Each number is 128 + 32 x the weight over its row's rms, rounded and kept within 0 to 255. Layers, rows and columns count from 0. Numbers have three digits each. The size before them is the row's rms in percent of the matrix's.

# up: layer 9 MLP up, 704x256, rms 0.0945, rows 134-150, columns 128-255
# down: layer 9 MLP down (transposed), 704x256, rms 0.137, rows 134-149, columns 128-255
# gate: layer 9 MLP gate, 704x256, rms 0.0939, rows 135-150, columns 128-255
up134 102:123117103133083090114099126122160093117132132129087117169173135071108150116127105187096132143123101165090093179115118125113078142130087095109086136111135094089123177128048042142144134145091131149098082169103138224154091155139141134117173089088057105162147114207110103123150109151115061123160115145155186146169115124196171106090178115185064163123116095142082118118187152067163139154130
down134 101:137127132098053108134150149093156121065106137144155127116152089105105136100124108115092119153115160078128136114154105079128128112088135160147149073114134157128118092096088072110134141089128121169164062140065116156090137104158160135166130120147207101140137149105057146101129163136002082135176139130133162125123149083126118147135190117095138119141161111150179123070099050130133154121131
gate135 100:145123121162130122133127144096158153110100195169162133122141174185123103133039099142131171133105190107140095094187128119113128124043073162101105122149092092139112149132171148139133150141124107121115090116132124143211117172148109147097142137142110145078119183114176173115115230101154124087123125111060169116104181116091147154168103152122082166152063151177070122113136144115123133148134
up135 101:135119091128173101146103073126101157166143080151165127055143191163178122114140100137163179133219127182064097139128070108112068169121116123105115109097143159123132124136160144129112169155174129078173111179139138103162114109133103214162117178140139052097112137158206145083136136102192122114127115118129124132141183077131129200132099115111109150111110135139074157078167162120076075179183
down135 102:136135151151153148106115095098086127193126114135076145081197120156131097158112166141112194020110136145133157120144145110061091159114098093144163146115113132143058156129107134139092086154107128149161080149147116183113151145141129164139137100115178120131092140140133119124184075058168163119086143129112130118085100150127128149185109153102158121174108128101095161133124097170131100149117
gate136 098:107102077202175133097096126127123141106120184125186132176125092067122066139103165137105111139144112136101132156123167133139130093116116145127106120148126107143093123114135089107131138182144144177177133142100157072121152117127095101159111110129077127163086189059131076110097149075192201102146128079109099111142164183121126087190147104131147034075183132167131086161113122157153121131060
up136 094:111126120139186121133093160157112108156109135114118134147124147143111053138097147153104065141142183133167070132122087132104155172095158100133077155148145106191110141107133183098104122143152119137105065126165149184089113095121129150201096169137154183158133134111134082091115138109109135091198114171075123145145198122115139132134110113102181109111148075114144118138110153146107166155148
down136 094:096141159213073081126142156164083132160118111116146076146159159091150118129133136110172177000127116091113093122179104175112101123108085150062139103180129123113108152120139132141159114079160186158114151099149225074156091160140169138148171180162113151120146116183130151136187128130105191096163191177148100134171128115131106131141175084164098087122172126117106139163133160058111095172159
gate137 105:125157150120125131099094142132145193087129135123136157143093133164174104054172193128098130123117172186193166107122151189130160161054098160153088091131127055156100083109110130126129131121125115171172131190156137100119109123098116067115147137167159092130122126086169092110208119146171116124149130128175095174153168182131102098153162121121146211096170143154135121113133115089120098133107
up137 108:127120167163101131133159165095081187153107095073131077118131159075076119172136150108152109134148117149167094153168097162076098089144116131114094139149064130093147120186158139143115090096132161131099119130085082152104143128095145122149131091123187099087140132181129190160077040120073132181129151134137080110149146143140144122134136127168185081183119138086125112089141143203112136165112
down137 106:136125168080134160133125148131125154130100159129133143113110112118113126145156079097113080255120164123136115153148100098151113144145115151115122129150113156128208161097167127156057122112135155108118121080036126123123119136170176107168158205111181063110130159110143136094087129154138133115129118140117101156115155040118134115109168113114051075119127086131108118111166109086107165102154
gate138 099:112123125098156148122168123140132126178171125103158158043049099165167153169155154167130196114140102183123165178178160123149112162133137108126095143137059047090154094145086137094074125121133102107055134116146140148128147088135161168147072126120139118108125124116171088120094108124134176153099064103096183087131107164090081130128103184114124183119151112153135108133129163189182129150186
up138 095:120100099103130108173107127169085125140156173164145137119170138103091173120187109085117127181164120112107121163145115144094061125108103072094098141084111187171098141082109095160130168163109132153205100131074105075106162139113154128116145171148117128135120123143068111139144121087067144117095140077150100109106145136116107075145089076143141157101145091110126157175145064102139094118125
down138 099:112173147160132128122123086093133133128137140121067160111145135164104185182115146073128082255154200157098098103124145114092140115136162102144099112076147133124142153074092077133066140157183137101073100145090103171134126071127161173114093116174140130122122078141124121190097186106073141129092168132113126172117122126153156150138146097145137126125139096142129125123138145084170063140149
gate139 096:127119123154094135086158081068152132149097077102128131158094162107163139139114177170139140119189124155155163032090106214153160134136117169121168112094125180155165130116049115123085102140199145157095103155131105144149063130133081090176135139089112163134098097158120090121114123145188153139071126146071154092144183119122141110117135204147137149135098134092166126146177099143126099137106
up139 099:108131122144111061120134133088115074075089080102108143144125105193125127101106143155055170162133193120148119099131152110129116143118123170118129118101049144180115108128095149122117124127121169109137083165088164129146105116156121108167105085182156067098118129140221141152118115171165153133088075143105122113153132145116121148091172172122131101124127112099127127091202126086043137188057
down139 099:135147136087153197141163200101164098128128081130132125082087173165124070150171153115129126053142150155131178154140092204180141083086105103085173088101116182216134132139143162158160096103167099102155111116095135120124136088080132129102176087138117139135146111177125041126086107070121150102125160137072146168117111121128105145124161110140137145172112110093181154152191092061103122103177
gate140 100:115164063132178127105126151102236144081131077153130138121124083072098159119154125142132178101152128047133163179157143136170123144115111118133150146158128109157128121104137112109103153138082176116099157085113104179086162124175112179127102128117177183126184154170119177116172144154085174131157122126109142135173129123106105142108108158136159168080139158107056153182166106149167154118118
up140 092:125076143197107117138104116118062148150144138075102104160143157125123077112102071179119127132063129091099137142108093159124126125159173068115099182088109122082130139142098170102071164091134155084114137070128122144098121119136139114158147089086115114090106077124181129121122088173170153095138168117115150139132118160104098124096164175119191154073150132140153130186136114129096073063089
down140 096:132097094097167121139108079160183071120164142101082189128102090150138113144119139142120089000092097120156108106150090130141161211148128124154053080145138114128178192094160091097122125160188132150109125051108120149158134167147172117132137127084174080099112139153096102154107114127099111051109160079134151136174128131175110190174119189110121128158190151169114099103112118121112074180107
gate141 110:142128156140095095112114108081092132110206096111102142140111161132117117076100145172019112116148138123044125183126105138109121111161128134123088140161078090126093173060154100154100101129167165093161151100073094180150116157117055151072134077121130135090155181110110106141099107114131125079112134142134155175216170158125119166169120202217186143120089149127103097124158142145178100120127
up141 103:141122147183128105104093068137119082133093171150174161110149038181137144145142104101137127146115123088129161161173144133122131093142150113127116076152147138112207112116139159130122163156177154145111048120131155097134127091083140115108080156132165139159129121150096106075109159155144132176123068166130085106125178102110141130151085043152134110099085153082193174111155133121112094046122
down141 103:160144137127172066135096135146152112118115136174115140136135097127130152196121108152178165255165134115104126095112135109127151127130119116101143108099055108096127111182086138081189164137116133094129140154184124099105140116141170085114118141083143083131114104174087120110087166145163106150164130150131176126207129137129152107046127102125068130089169084134099156130113100176031103127132
gate142 097:124153111151128139090083080072145157084143162128135109183155161117143056154149146109156116179159154111097165141172145121139098155074065138116138118149107077146121055152087150101168092084090092122144076104149140169115144147130134082125147101139087167157085111113093156086145109129180195138133169105105137078154126162131191080122156122133154125103135126100121122136169118101166116107107
up142 098:193104109163117211136096203119122139125136117185124149086148143201088174161162125134118125136145127119114116173151133085131137125107137129167118131081152093128094135127202197109152107136131117153138155148130131204104142093186121105154118117105101087158054180119181177091110116134134116141097096138111074160114112192096105108139155142085076126117139154127143120147167088095151136138155
down142 101:124145164116106142117172123180157137123136117075149074130056096114104156119157130131117164000173108101124143136135123175139125098143115079057147137092142106141099141152122099166116072167097165109117115179097139157185103130116114184044088124182147130069150111197103123195055142076104137106164078119149120159149167122130068158149101125128097154164120152140153113077090162096116123078097
gate143 099:090099096119136154130157084117170160135086109127170081195141058074144183085115091139076174136105128212128107124111148136122152093127132076133096120116200115164108171114147130123123190100170111147187099106124079076050105144170123151117085097169113165137136177122103148178090131100091160107132095168099166095126103150164098127098101112135124148113114089109082171175114194119111148094111
up143 101:158128186115151145139137090164138113105106110101148145213105163106087115157123147120143182121172147121108104113126109118181113148075132152147106090160122140100142095129163140136087127118114083130134124111127120084139140151156228114080140079147129102143211111105153135160149152087136105086099128110068108165126117127144130073162152060163142212074160134088134087201035049080055160117133
down143 100:173134119159178126159197132080086112126138070142132094097127113074127084164110181151133179050124095131141107141117134101135132096108148138113160100101144120082167109093114164142081178146136120139134092116173160152154136104143133050128113121093119145155104143090114142099161169063128181136112093122191135138156147116159047112104134112073120101126137123085135104125132155088167150175119
gate144 097:156103104125128096097143171091100122136129087080121101088150143092132168118121154125147128116164143105046159140115183130104159145168140110085089117180089104091120158097118129209124132096117178187107102120124134164104175139121106102174100134103161145109151118107110122190123127109151165109144121127135141164154158085157113095114126119206155131138133174153098123086105115138181115150114
up144 097:142118130083173071157123072122100170176136155082092157128081094121159112144115121207141197132114126093163091127155112153199112104138168168109058121138071115112156180154114129126101161127049159157106151079130170148130133151181146113134102108139107125155141152155167120119155152115083121064127183066088119125163155090107157095082119143076117096099087121141083123229153151177063097133119
down144 098:182154183168058135100183135105205098066095122125155169136101100113115154121163122121102150122182111094079123134144134159096127094082097104100078127089157104098118081134163154163079176109137210186144125092102100143167078062138143133135151184163100130154126142052177189118156180165131172132114121192115182199120080115102099112157083121090096114155121133125189108096155134089132133115182
gate145 096:154109160190121116086140173041169120101134095131123095150113091112158126172079087123149129126167189133076112148172119136141093203124115103180078151077066099112151146155134080101132103135161093154134176126062128125126055157094157119155136038111103133148151189080116088125111069078170149098146087139095135113089079157137118150106099143141176083171118137099100113127134126122166141125141
up145 094:066104084129124136150158130123119173093125120140120115169108110129098066142129092110103134160087189118211134174150086077114144172121151122110124144110083137102178115116211114146110163155080051095116088115159136121188148143162138169137100129122096153100153098124139153141102169089058177146210112147091162138125053111170128131120126086142136140106119182078126117143130132086076138140101
down145 094:093114123151093123121150097119112114124152112138067150126152101142097134091088138119111183014163117128131167126152125184162118071127142142140129102109138138158096097128068153135092083101126162121117153084187110117079154137126132076116149122195066118142113102164123142110225138176134181094110084149117159056104195103139169086128151133095111132104138128116127206071066146111171110138153
gate146 098:124070185129123149102109143167108103071166133144123127101074142137166141096124095148161155102117092081086195098150100135169120046113098089150162134136131202148168175148124091207121191169076122132122140154124147171098062122110113091156139136167105179131133150121135123127156164083136161104112112132163135094135139123169180133108097070150154081136131098103063141144161111105123137118152
up146 102:115128140165126134162149116084114143108128057102146114144110122107144173100149150136129117137121115126162121135185126123116164129163115117162142151150132121145101124117137110149105134122107108157153183138128129142135142113109183139153140191136092131090126103148126095097117123123119149128107057094043168110134106130122140207166088173192173138094135121219116181121150123156116119132092
down146 103:136140192095085096130085110102082120095169136141150118131122146147159162154078103134089117011113139126139158099112093168145040090176052087125162154140102138126131131116142116147127128120134171129119124157119151032075093108126140150142158166138082103072095104117105180068133077150147150081167135142121135156144178117126135123143129096102122092154100096169072087098110120106155135107116
gate147 091:146126093122153121135121072102132091117168109144128077126040104169138116088122095197184176152078119124105132143154134161089142127189174137169121150131093156081105130150170145084112087074092110101183206169111143116152099122112151164156174136133100134129105074111160101163160188110114090114142102078114159125206153162124213126121086158132137087119112078149119151090149165170102117085127
up147 098:117139179120139131094180112123168089092150126062087135153104122135112113153156093159083079175165161116132155104059118119189145132167199126153200146168184116095115079139132101226167087105113097169109133150129159130102062137088093148184157139166124122159123129112138142175147108160130110146186164173186146153135119115197112187058173099169162161139127075102105098103102183157168127171119
down147 099:137079080151128160195087060070209126164155105160144115118151120175165157162113100131116148185115122114152120130144116185099177137149091146110112133129122146124152131148142180144175096101125116111114136152156133144182044063159109147129174105083141091147116120151133131123084206123134111137122175164129123143082070158144184217099111141154197119116142013180129121104140153163130097119104
gate148 104:158087104185165140082101141124142130129106114088155069093092090105133142155104097153108159135149133113095189124142147119108082129132122183132115117142176060106131068120108077111141110131124088088139099157054118091176120115072081132107129115130088092116167080070198122119107076141194134116127123165147111142147126106104103140132158163114173174129082082106141097107105155142139080173132
up148 101:132103102113165194136072132117110144161157173151132133092102010116126099118114165184164160128141082135143163158143151105157126091149151098084114132162110119108149091094103116116149096110051066107184085129150142104165155156122090084083131090093096170098117136149131073143113159105115109127128058110077112111168213142151134179133138165103148168120108152169161111166157097154075092163144
down148 102:076101114159143054147136158135117105138121154175074172222120149104151143158104111186178135067151151094112128137176138121188081160132113118067135095127115047098143184100157123160102132152092080112093169125182131094102146145135125154123113157109110117170152171144120162165155128152189149155093160150106064115102107172087160150105135112114103100131138134105148154189123142159063129123106
gate149 099:134123096131127149074117062178143070095170148128129092076139081156145131080138153107121130152150092118112130081118112149161118132128117138114113148170110134140148151145112129159131134122101117095169129130108155148103175111106116126158099133133088126160080111079087196112143113196157124098073107150082171102111134084080107117113104153130160121154113111182090168121130098131128077148104
up149 102:066093114177122161137168077114151157088160104154162135118116157206172082068131155161110137145094150154192180117101137117163010139081163101137155156120160068188129084159080107109149155120161128100157114162157156113108123133081166200164117108138122150179084164122162142084109177100131127098149146185063124131145122108142108112122145141090136111190130152077043137171104142108180151156098
down149 102:119142132128096132133178099105152118091151121133089139175147124147108159129148157204110185000161096108150112107141135166177201130162142128139155121119140155092147155192153125124170064149142067124152146138120131102082142115143186164140096161070148150105133100134177149109127142158072102069109069140151137088156168091176142217225117116135087139148104114136076195135065065134098120092144
gate150 099:116164141109114142130095124097123151097131211177108139113113098143078116128132146103174113119116149140196087112119120155131151140166117133145114108119110150106083171091108134125156108071160115032118172145045155132160079103150109132114076137103132128134165137143117142142150077157154076169176076160134168062092136165126113099112106113127149131099127133117164108148105141113087094066106
up150 100:146086147149092088123190095142168132092207156112148137141116128159135100127128138133171113091105100130164145111110073111095136156140124140083105106139131089150144118068119140108154111089116124115150175108148119167138086110103166032123112146174100114097108121072148123154073112093112076137152196121185133104135151212137164140088116102115090183188136139187138099120107139137188120171069